{
  "vocab_size": 2048,
  "rope_base": 403000.0,
  "attn_scale": 0.193,
  "init": "uniform",
  "init_std_down": 0.013,
  "warmup_steps": 439,
  "final_lr_fraction": 0.1,
  "batch_tokens": [16384, 32768],
  "doc_mask": true,
  "train_tokens": 146000000
}
Each number is 128 + 32 x the weight over its row's rms, rounded and kept within 0 to 255. Layers, rows and columns count from 0. The size above them is the row's rms in percent of the matrix's.

# layer 6 attention output (transposed), 192x192, rms 0.112, rows 138-146, columns 0-191
size [ 89  97 104  93  97  88  85  90 100]
[[113 126 172  90 151  98 191 177 101 150 152  84 176 110  96 134 108 131  67 150 134 143 102 138 130 170  86  84  53 133 165 165 106 160 109 126  96  78 113 112  86 178  96 157 151 191 107  87 143  94  90 107  82 178  97 145 137 109  42 165 201 109 200  88 155 134 174 112 123 169 131 108 118 114 120 159 104 141  83 133 120 122  89 173 114 130 184 108 103  97 133 176  96 100 171 149 125 142 101 118 135 127 123 106 135 135 150 156 127 124 182 129 137 172  85 164 151 135  89 134 147 176 154 164 152 153 134 112  76 175 115 123 107 118 152 138  92 169 183  94 118 117 124 142 169 121 121 103 151 172 142 103 119 135 129 153 110 118 122 245  96 156 167 166 139 135  93 111 107 126 123 189 107  67 160  63 151  81 121 136 135 142 118 144 103 116 160 154  75 114 142  93]
 [ 74 136 140 122 161 109  63 124 150 152 149 136 115 104 125 140 117 136 139 125 132 131 126 100 142 104  91 190  81 120 179 123 132 106 116 195 119 151 124  95 162 120 127  20  97 142 133  87 128 155 106 132 145  61 129  85 147 119 112 106  39 174   0 120 148 134 135 121 127 101 145 118 126 130 147 133 115 145  94 233 156 126 127 155 185 130 119 117 152 111 173 127 140 173 102 114 124 111 139 124 164 162 133 147 163 123 133 118 181 136 118 141 128 156 144 165 137 126 117 154  98 124 140 132  83 100 142 106 106 169 136 144  96 153 165 142 104 124 149  84 117 103 106 178 151  94 146 137 114 132 157 104 137 121 159  94  92 152 174  19 103 109 131 148 108 129  88  90 151  64 133  87 121 125 156 111 156 114 119  73 179 130 132 136 180 168 151 169 102 148  61 110]
 [148 149 146 123 108  94 179 122 136 126  97  92 137 119 146 130 113 143 104 119 139 144 141 134 122 159 140 184 120 146 170 123 139 131 122 104 162 101 132 145 127 126  77 118 152  41 119 161 139 226 174 150 133  92 122 157 128 111 165  72 114 114 197 109 123 175 113 124 138 107  99 135 106  84 138 114  98 101 103 153 164 119 151 144 115 134 139 165 123  79  82 142 173 117 197 175 134 120 127 180 165  86 144 129 168  84  96  85 115 169 179 139 154 108 132 108 114 131  97 127 135 128  85 120  91 110 164  93  82 105 140 195 127 147 180 118 137  74  74  92 138 123 150  92 124 134  59 166 120 138 147 145 121 103 104  65 137 142 138 248 140 111 132  98 107 109 162 157 120 136 147 145  82 182 151 143 131 147  19 138 150  72 138  82  95 194 120 182 105 120 165  82]
 [177 114  69 131 161 164 138 118 113 123 153 119 144 145 127 118 187  34 135 133 104 147  67 108  73  68 114 121 196 164  95 109  83 132 163 144 105 107  89 108 120 112 126 146 128 113 160 119  91 167 157 112 140 129 169 145 129 155 112 124 174 105  58 150 121 117 228 143 127 113 152 133  87 144 120  55 172 146 148 204 105 151 119  99 100 131 144 139 114 132 157  96 130 206 145  88 124  74 158 195  84 169 125  76 111 121 126 138  95 154 112 118 113 131 105 151  99 104 146 133  83 129 106 169 167 124 163  88 114 128  77 123 163 107 122 136 132 129 121 115 131  93 119  88 106 138 131 142 141 139 108 135 215 140 170 144  86 151  90  61 113 164 135 113 133 106 161 127 146 133 122 146 165 184 111  85 138 117 160 135  88 173 149  84 147 205 133 116 127 171  92  44]
 [145 167 112 144 139 148 122 163 144 148 105 133 104 139 117 131 129 109 120 134 162 117 123  95 148 105 140  73 126 116 113 107 115 115 186  98 106 206 148 197 143 175 132 167  81 157 127 140 160 113 174 138 161 104 167 103 121 118  69 145  96 190  50 129 132 114 119  58 115 131 136  80 122  85  85 135 124 144 164 160  89  75 166 139 173 134 170 139 128 176 139 129 105 165  79 143  96 149 124 103 172 120 109 126 103 106 128 149 156 152  54  98 165 152 110 131 109 151 121 142  80 111 199  89 107 157 116 161 150 195 116 106 177 148 215  78 138 126 188  97 139 118 154 152 133  97 169  43 107 113 160 106 120 118 101 100  78 111  92  68 149 128 128  86 181 168  99 142 143 167 113 143  82  82  97  99 150 124 183 116 198 147 107 131 123 113 105  99 150  99 103 175]
 [190 127 165 103 150 160  74 115 173 137 151 113 114  88 127 181 105 187  99 173 134 167  88 138 111 121 113 144 138 134 116 182 128  98 161 156 123 127 156 134 110  48 146 143 113 109 123 158  86 193 124 144 173 140 154 176 177 116 144 171 128 161  11 118 141 105 137 123 111 163 117 143 131 124  93 198 125 171 105 144  67 128 103 128  92 116  99 165 132 120 121  80 126 125  94 122 123 139 158 143 118  81 114 150  67  60 101 132 111 140   0 138 162 118 135  75 166 141 112 131 180  97 132 141 131 103 127 114 106 149 139 140 109 179 151 180 116  85 119 125 135  89 153  91 179 108 124 133 147  98 113  86 110 135 128 157 185  87 120  69  84 133 175 118 120 114 119 177 131 146 142 164 158  96  89 120  87  87 124 138 190 119 107 134 169 126 156 177 124 172  93 134]
 [164 161 121 154 133 159  19 160 122 143 146 179 164 108  85 120  90 175 114 134  83 124 169 154 186 122 122 104 115 116 109 123 156 141 163 120 134 155 152  72 127 128 164 110 108  95 131  92 129 104 132 125 150  69 134 143 169 180 127 161 185  94  61 121  83  53 104 188 175 146 121 120  86 100 126 115 104  97 179  98 163 116 100 129 133 127 157  91 165 174 156  85 168  76 115 112 139  62 103 161 130 166 127 152  69 163 120 123 111 182  98 139 149 150 146 110  92 166 125 114  88 100 208 145 169 139 127  96 147 127 134 124 121  73 149  95 146 155 117 163 155 102 100 101 108 132 151 171 145 100 102 130  72 123 133 144 161 122  69  95 137 109 105 147 102 119  98 126  89 141 116 132 192 114 147 128 184 128 188  91 173  98 106 162 167 129 127 148  44 115  70 128]
 [ 69 130 165 145 144  92 208 163 104 134 103 128 126  98 113 101 173  93 124 151 146 118 112  24 108 102 139 124 114 157 154  93 128 151  95 121 132 115 136 157 184 231 101  83 143 144 141  95 127 143 109 145 103 179 137 130 146 129 130 127  79 135 255 120  96 119 129 148 116 123 145 101 140 147 152  96 141 139  70 184 121 150 151 125 169 139 146 129 136  92  99 159 122 158 141 116 137 184  79 120  87 129 134  98 128 114 105 102  94 146 214 152 122 134 158 127 125 101 136 193  84 128 133 121 135 135 110 121 136 142 150 134  92 147 122 117 129 117 158 131 134 153 107 120 107  87  42 129 132  92 149 120 126 125 124  90  72  85 115 255 151 105 141 153 142 130  85 107 175 123 142 143 129 177 106 118 135 111  93 114 132  87 103 123  86 135 172  95 115 122 219  99]
 [126 130 122 124 137 162  58 119 154 122 155 137 123 117 153 119  81 229 158 155 158 130 125 119 167 104 126 128 162 171 115 115  90 147 140 107 117 138 164 171 111 112 134 152 147 158 128 137 162 163 141 190 110  45 151 150 159 131 135 158 132 118  29 120 114  64  88 121 123 101 118 183 113 168 104 163 109 119 131 104 143 115 153 135 154 131  99 102 129 107 136 130 132 102 110 100 138  60 126 149 175  92 161 154  74  95 125 159 141 128   0 181 158 144 150  94 128 138 160 153 123  84 131 115  90 127  93 161 115 102 138 110 157 128 121 135 151  82 115 127  64 150 123 112 127  82 150 108 154 151 130 113 118 168 114 174 181 124 134  41 144  67 138 151 166 113 126 131 104  69  96 133 107  96 124 185  51 127 169 157 117 174  98 157  99 127 156  95 126 126  74 162]]
# layer 6 attention value, 192x192, rms 0.112, rows 139-146, columns 0-191
size [114 124 115 106  95  83  95 121]
[[154 144 112  32 126 119  44 151 150  91 116  81 141 159 150  49 132 102  95 150  73 135 130 154 167  79 183 173 128  88  82 127 148 102 118  64 126 124  56 111 153 132 114 120 150 148  97 144 107 150 131 195  80  91 114 132 124  50  90 117 195 185 103 142 126 113 142 148 119 148 143 144 165 155 152 127 153 115 124 149 152 129  91 112 162 138 115 127 135  83 145 136 103 174  66 141 110  92 100 126  80 169  58  78 146 126 169 125 132 115  96 174 149 136 133  82 125 117 126 121 137 151 129 107 134 117 130 155 131 153  67  77 164 110 128 137 123 117 155 148 163 150 182 206  86 157 133 137 172  86 127 138  95 101 157 121 159 142 130 122 182 161 132 122 118  86 162  58 142 144  97 148 156 146 113 154 147 147  50 125 127 158 109 143 108  76 118 130 139  67 178 154]
 [134 108  89 118  66 195  84 140 103 193 130 119 154 143 157 121 113 120 161 148 128 113 172 129 170  28 107 151 118 133  80 135 114 121 141 128  91  81 144 139 207 138 128 138 134 151  71 135 158  45 117 123 166  99 105  78 114  67 163 137 143  71 157  62 154 116 119 137 124  81 132 180 102 120 113 115 148 118 114 123 160 124 184 130 154 140 130 136 166 108 152 123  71 123  52  94 127 157 109 109 115 119 144 154 119 133 161 167 162 173 125 187 168 162  91 134  94 108 139 130 117 142 117 214 174 160 137 143 134 167  79 219 145  80  89 146  91 136  68 146  69 148 118  67 126 109 113 129 155  64 143  69 158 105 134 126 132 160 143 142 117 113 151 131 150 136 140 198 117 153 144 139 156  98  99  93 143 152 125 119 130 107 109 130 134 114 127 101  74 153 165  98]
 [ 94 145 100 139 134 116 106 117 114 145 146 148 141 160 129  95 157 171 175 125 121 163 106 121 134 154 139 136 124  81 106 145 203  90 155  46 116 226 120 127  72 121 107 126 135 168  65 171 152 126 109 121 138 128 125 113 101 112 145 122 126 167 135 153 142 150  75 102 138 185 101 132 131 111 112 160 105 107 113 149 129 127  84 124 164 140 151 145 182 172 135 132 115  97  57 133 152  80 172 146 149  85 115 141 168 107 131 119 190 138 116 134  81 121 111  92 109 138 154 105 135 146 136 144 141 148 143 107 148 123 190  52 106 163 159 167  88 109 167  83 111 152 181 137 149 203 131 143 167 163 130 121  97 152  97 161 119 101 135 113 163 138 178 147 162 158 112  77 127  91 187 111 157  82 144 107  61 121  13 143 173 143 117  95 105  81 175  98  88  77 142 194]
 [113 148 172  91 181 121 140 156 191  41 156 166 122  94  97 139 126  87  60 110  93  87 155 139 114 152 113 155 177 149 155 129 132 145  45 196 144 123  88 137 123 114 142 131 151 155 183 106 110 113 139 139  87 179 111 166 138 126 103 110 114 104  67 150  99 134 133 143 118 174 135  92 165 176 162 106 120 122 113 156 157 107  41 108  81 125 177 113 118 104 112 120 150 168 133 154 116 131 129 149 125 201  64  85 105 148 126 123  80 114 139 137 122 122 173 124 139  79 135 133 160  69 133  93  85 133 161 109 140 108 125  94  95 107 125  99 155 117 161 109 138 106  78 199 107 143 112 135 114 150 116 168 108  72 140 153 169 197 133 104 138 118  99 155 129  98 125 108 118 148 176  81 108 183 130 192 113  94 191  90  51 125 139 159 112 171  86 156 189 132 138 130]
 [165 143 123 120 131 123  86 145  89 101 132 118 147 144 119  97 126 132 167 107 107 140 175 144  84  94 154 113 127 188 165 158 173 120  83 120  78 177  76 108 118 121  70  93 132 151  75  98 106 142  84 212 114  52 150  99 150 109  75 112 131 104 131 150 130 195 134 118 130 148 116  96 178 166 128 123 106  75 102 149 128 175  70 138 126 181 184 114 179 106 162 148 154 129 118 169  67  85  97  97  85 157 145 142 109 191 153 105  91 139 113 136 112  99 146 105 141 156  90 138 136 134 116 119  91 124 117  84 136  75 121 139 197 142 130 113 158 125 228 105 173 162 121 129  69 125  75 145 124 179 123 190  92 181 131 147 115 122  94 136 191 173 106 127 137 126 189  64 173 115  89 123 195 132 146 181 147 127 132 159 138 151 122 130 113 132 117 102 122 137 134 140]
 [ 92 120 153 109 194  72 149 144 165  64 105  74 108 117 131 130 125 138 143  98 148 114 141 160  89 100 156 151 120  82 132 138 156  76  78 119 165 131 104 130 133 106 123 133 150 132 110 100  96 177 142 140 109 133 151 148 162 136 150 121 173 152 111  76 107 144 102 135 114 169  91 104 137  81 155 120 114 114 124 134 113  58 126 121 107 119  60  92  75 138 116 149 111 160 182 134 164 119 161 161 130 126 148 111 178 109 144 140  74 129 104  76 144  89 163 162 180  97 134 104 196  92 101 102  93  95 121 138 105 131 133 129 147 129 174 190 159 105 156 139 216 116  80 166 153 113 134 114 132 222 165 144 106  80 204 162  86 142 152  90 191 100  81  88  70 135 133 127 203 140 140  91  76 140 160 179 137 149 164 114  91 137 122 106  95 161  84 181 110 125  99 154]
 [143 120  96  73 120 187 142 117 161 140 152 146 137 133 117 103 116 142 120 110 113 120  80 177 154 112  81 164 126 123 103 138 105  99 194  39 101 121 167 180 105 142 132 161 140 147  97 127 132  72 169  79 125 178  68 140  97  93 169 151 135  77 155  53 197 113 141 139 109  90  97 165 112 119  99 148 136 160 130 127 171 112 143 130 162 125  95 132 119 111 161 105  81 112  38 170 132 134 146 141 150 112 134  86 136  75 136 161 184 104 116 150 153  93 124 131 107  80 146 108 149 107 108 200 161 144 151 154 112 163  77 150  62  78  83 123  29 142  96 108  71  97 122  68 193 127 190 122 172 113 107 111 114  97 135 153 140 181 141 156  96 101 183 160 152 169 131 202 123 118 121 142 132 111 134  94 100 133 120 112 124 124 127 107 151 145 128 113 118 111 157 148]
 [134 119 133  97 138  34 102 120 122  52 166 160 114 108 130 150 117  99 105 121 131 105 159 122 115 174 237 101 130  72 158 176 151 185  94 109 166 136  78 121 147 142 114 134 117 148 146 117 116 150  99 166 106 139 133 147 109 110 128 119 145 157 161 172  71 125 117 116 107 141 144  74 145 145 189  71 157 148 121 153 129  78  71 140  87 152 146 115  51 191 106 106  93 156 193 104 104 147 138 134 114 161  95 151 127 129 168 126  32  48 106 100 158 112 196 120 113 136 131 145 144 118 124  87 143  71 137 126 130 122  96 153 153 115 138 166 141 145 154 159 190 138 105 207 124 156 118 124 158  95 145 192 149  78 175 109 127 163 125 123 148 126  66  93 148  92 166  89 103 152 130 120 147 158 153 149 147 104 132  99 110 118 124 150 115 107  90 168 160 109 171 145]]